{"n_layer": 9, "d_model": 128, "n_head": 4, "n_kv_head": 4, "head_dim": 32, "d_mlp": 512, "vocab_size": 512, "activation": "gelu", "norm": "rmsnorm", "norm_place": "pre", "norm_eps": 1e-05, "positions": "rope", "rope_base": 10000.0, "rope_fraction": 0.5, "qk_norm": true, "attn_scale": 0.316, "bias": "none", "tie_embeddings": false, "parallel_block": false, "extras": ["some layers without attention", "local attention windows", "value embeddings", "hashed n-gram embeddings", "an embedding shortcut", "learned residual scales", "skips across layers", "LayerScale", "capped logits"], "init": "orth", "init_std_qkv": 0.0603, "init_std_o": 0.0603, "init_std_up": 0.0603, "init_std_down": 0.0, "optimizer": "adamw", "lr": 0.00274, "beta1": 0.9, "beta2": 0.99, "weight_decay": 0.1, "lr_head": 0.00276, "warmup_steps": 271, "schedule": "wsd", "decay_fraction": 0.551, "decay_shape": "linear", "final_lr_fraction": 0.05, "batch_tokens": [8192, 16384, 24576], "seq_len": 512, "doc_mask": true, "train_tokens": 127900000, "steps": 8221, "dataset": "wikipedia_en"}
Each number is 128 + 24 x the weight over its row's rms, rounded and kept within 0 to 255. Layers, rows and columns count from 0. Numbers have three digits each. The size before them is the row's rms in percent of the matrix's.

# down: layer 2 MLP down (transposed), 512x128, rms 0.187, rows 247-266, columns 64-127
# up: layer 2 MLP up, 512x128, rms 0.179, rows 248-267, columns 64-127
down247 117:168109150133110130103137115111134124089108143146162125089113157145093126118139161149116166128126113129095091134113130124139110108136114120132103129131147176131140151175177119145182140124124105
up248 094:187140122111118092125165159096131101110113126126101160122162139129115164146113171106122156121109121163091133121121136102117146139149139072136134123101120109151161149097105157121108114135119155
down248 092:097149133134105104122114116177107099143115181126131080138108123100164152100168144150140130161113127108142103152138093109178111139144125119140144122126138146162121141184110122129126088102162088
up249 099:085121104126172107137125136120143152091111146125128147183152132115063130096123128141120088134115145112126133152164149139117118105135100084133157067130182097142115069133142129138098127133089150
down249 091:126142130127140123130133113134111122149118123110145155099120151123140141103155121120158159142128136138135103146148105097130114136176118121088166230125086101104146165141135149128154119120103095
up250 099:101111147149141121140089053113118107124121169117101149140151109131147110097123115120118108140108098138120098156116103101102101176078084107138118120124096110111165169124145134116171126115140115
down250 094:112186133091152119116128137158111111172131132150099144149101109113108132073120071139148150125076150124127134127141155163143154135144147115083122148178137118142095086092089164149126142149113152
up251 089:137118155100137119131055121180133136145091120119152088109095146109171126163099115158119124120118117110128158161095116138091133128121122070132116117138129162169128166136162145137110102104097147
down251 084:144114111150147132092147138115129098119148138106114163152174101116096157123178141111150122155158114133125157139155085161158137135150190168153112149097124143109128114086134128093158131124118153
up252 104:120083153162107159170145136126076124117184090156114129145110108109125123164124097134117141140087114133139190145111113134130168153126094142128180155104089123137132136125102130152127131121173146
down252 100:112124147157080142130109160139081135104169135117126111157086080163087152119143172145166115146151112149164173133089103154144139129120109115101139164097107156152119119088142114141140152177126138
up253 103:148156135119179100141132116134176107136133105097116083119151143135140089080123099125100153124132072139178159118114151109124164154124110134082118126072177077114113158115145129091116109111142126
down253 100:131137141107134096153109154115104099089123125095117103115163172118138117128144090141157150102155137106160125106126100154128123116115138165116089145083136145115093144089126100120119099108098140
up254 104:204118063134157148125092139141130083097111128109130099156115146144132183105110134119131097127110133123114111134101121101136137121091111075159144049157170130107140143134169144149109117116111111
down254 106:115135141124144149096118156131141126137091142165125129157167117128174149150120135205128200131135101123145177142150137141142136131160116136155134105137146101156103110118122119184106122140134117
up255 084:113170078123115158107136112125135161149120143190089116145129097104112156101131114106158140126119121103123085122112135141138109083126124079165142155119131103143152159095116150143097152111113163
down255 084:149112156157101106125114142125136135122136094103145163114124141132113158132128114171118068129118154127130143134122111091115139161083099199112104120149159200163140116153180128156164106173137111
up256 100:136074145132165121131086124156104120163144150107160126159117100152140146160086107125109128132108152113112098123112148083092144109150106106142093157136162138139139077108126157152129102115126122
down256 097:137136111115123140116157126096139097110123178181075163107121118144126114137116155108125152123131097173145135126151152132146104127145142104104148116134156151155142165145135174116154162124180141
up257 098:144092096115147123117153149133100119138089140154114126134153146116121086112175108123092146149120116123117126144160164142135101154114086148086107108140092122137112129149167139158146138122152154
down257 098:148115143105114125150132163077125131134080089153138143136156167126121123134160150167149124104180144097106139127171114156157084159135093137114131116142125120131092112142120087125144146120131146
up258 094:087150100133126072107108101144110121102110127143155113143109122110121123150143125105141132096096139124122122122146132134114138111078131162102127098097104103123133109100152161106136139121156137
down258 092:189136140099125148103131137096140170140127110155136137147118129099118098081119104112129164136117106118163117137120116119184111141149144123168113132155111152155123134165125120149089114119120131
up259 098:086117155114160088140141057137115169115140186078100132134145138126109140104116113100132189120145143105088116178112109132109134123123115145137070102147132103128149151145139126158098113133132110
down259 093:068120156143092162115102065125163134135146144122148118144139084122118103122088131133188167117148112121113094136132093153128149121154125155140131142154133116138108117094093115121139176139168108
up260 096:150119094073107112162124086123131133098122118175122168174135147103137123180120118113115145128106122110106147153089127108144119115143095096132076137108119101143139150119139121147139117130122100
down260 095:150101112102096114143159158114108126153131134117140175144150140085084125136093137100134127183126170162122162183108133135120123182133138101143106075143127125093161103123104139116137135138117120
up261 099:166122081116133091154088091102126136113119133129119142103164112166153145165083105085108125139139138116129117140128112134168133136091112113106106117145150125153136136150118133113111135119181137
down261 104:122129113147142158160187128114096122127164132114154138134092140081122127142144126178136087154139162159110142136074147124154118105118144148124159126136148167191136170090113157149087124148134118
up262 085:156129104146103125108127141094119112069137120122142146128111152173061099113116122132123159128125106165169120107105135104133115139114134115199125123144172093129112149162115123150116141134159117
down262 082:099138125127143123156151148134106135175094134129100103112137096108182146149161136123121107111137171118122131139114162155111151118179109137083149112114090150139146097084112120088121108117073103
up263 097:138066127083149134130113144135096185090088131124180098103147177159167125148187140118130122124134125104150126131123134123141146123128135093154101094108141098152128121140131151164085100130086168
down263 091:122188156136114081127138080110151077166142110120103151147099093070108128123104104131140133112127112137115122119143139144114102132150108178116191145142122140116126146095122125085169132127147095
up264 104:117124117150157127134106155176138129110160152121128157141146122122113156109130136126106161108094097141104088179152145101155121147130122130151122114147150101119168119126143153119136126171148165
down264 097:127148160187104121108140144087174157103141119121104117126155146110132094131096157138168153144124122143136133169131134170128159127143118117139099162189124154152157134164112102111112180137133155
up265 100:157093104113090132136127148143152133100150108097178115125162123127154132112132101133145102122100113143088141176125155088162173133142082156146135135123145095104128059112135117166110133120141163
down265 091:052132117156132123106143083141178132146155114142103156110120140133118137123148171133159080182149193113084123132084131125138147112165090141150133117124149139130136158136115095134092165148137137
up266 097:145101118082145105117157105151129139110086110124103148128137161175114165128098083131116123153118123143142129131136122084106113134152093136126100131135066139134140118139164140131141096142121139
down266 092:142086157121106097086151137125181147140135161137129178116125141173165087143103096134103120108136135076097114159162108133119155132121121127108110132117091131094125146134117129142135109095096078
up267 090:144124117134150089139117121111154126125149182134081139153138176121085119104099147139167109144099160126131136168156131077103093151139135114125123106158121147131158138147151150132130135152120161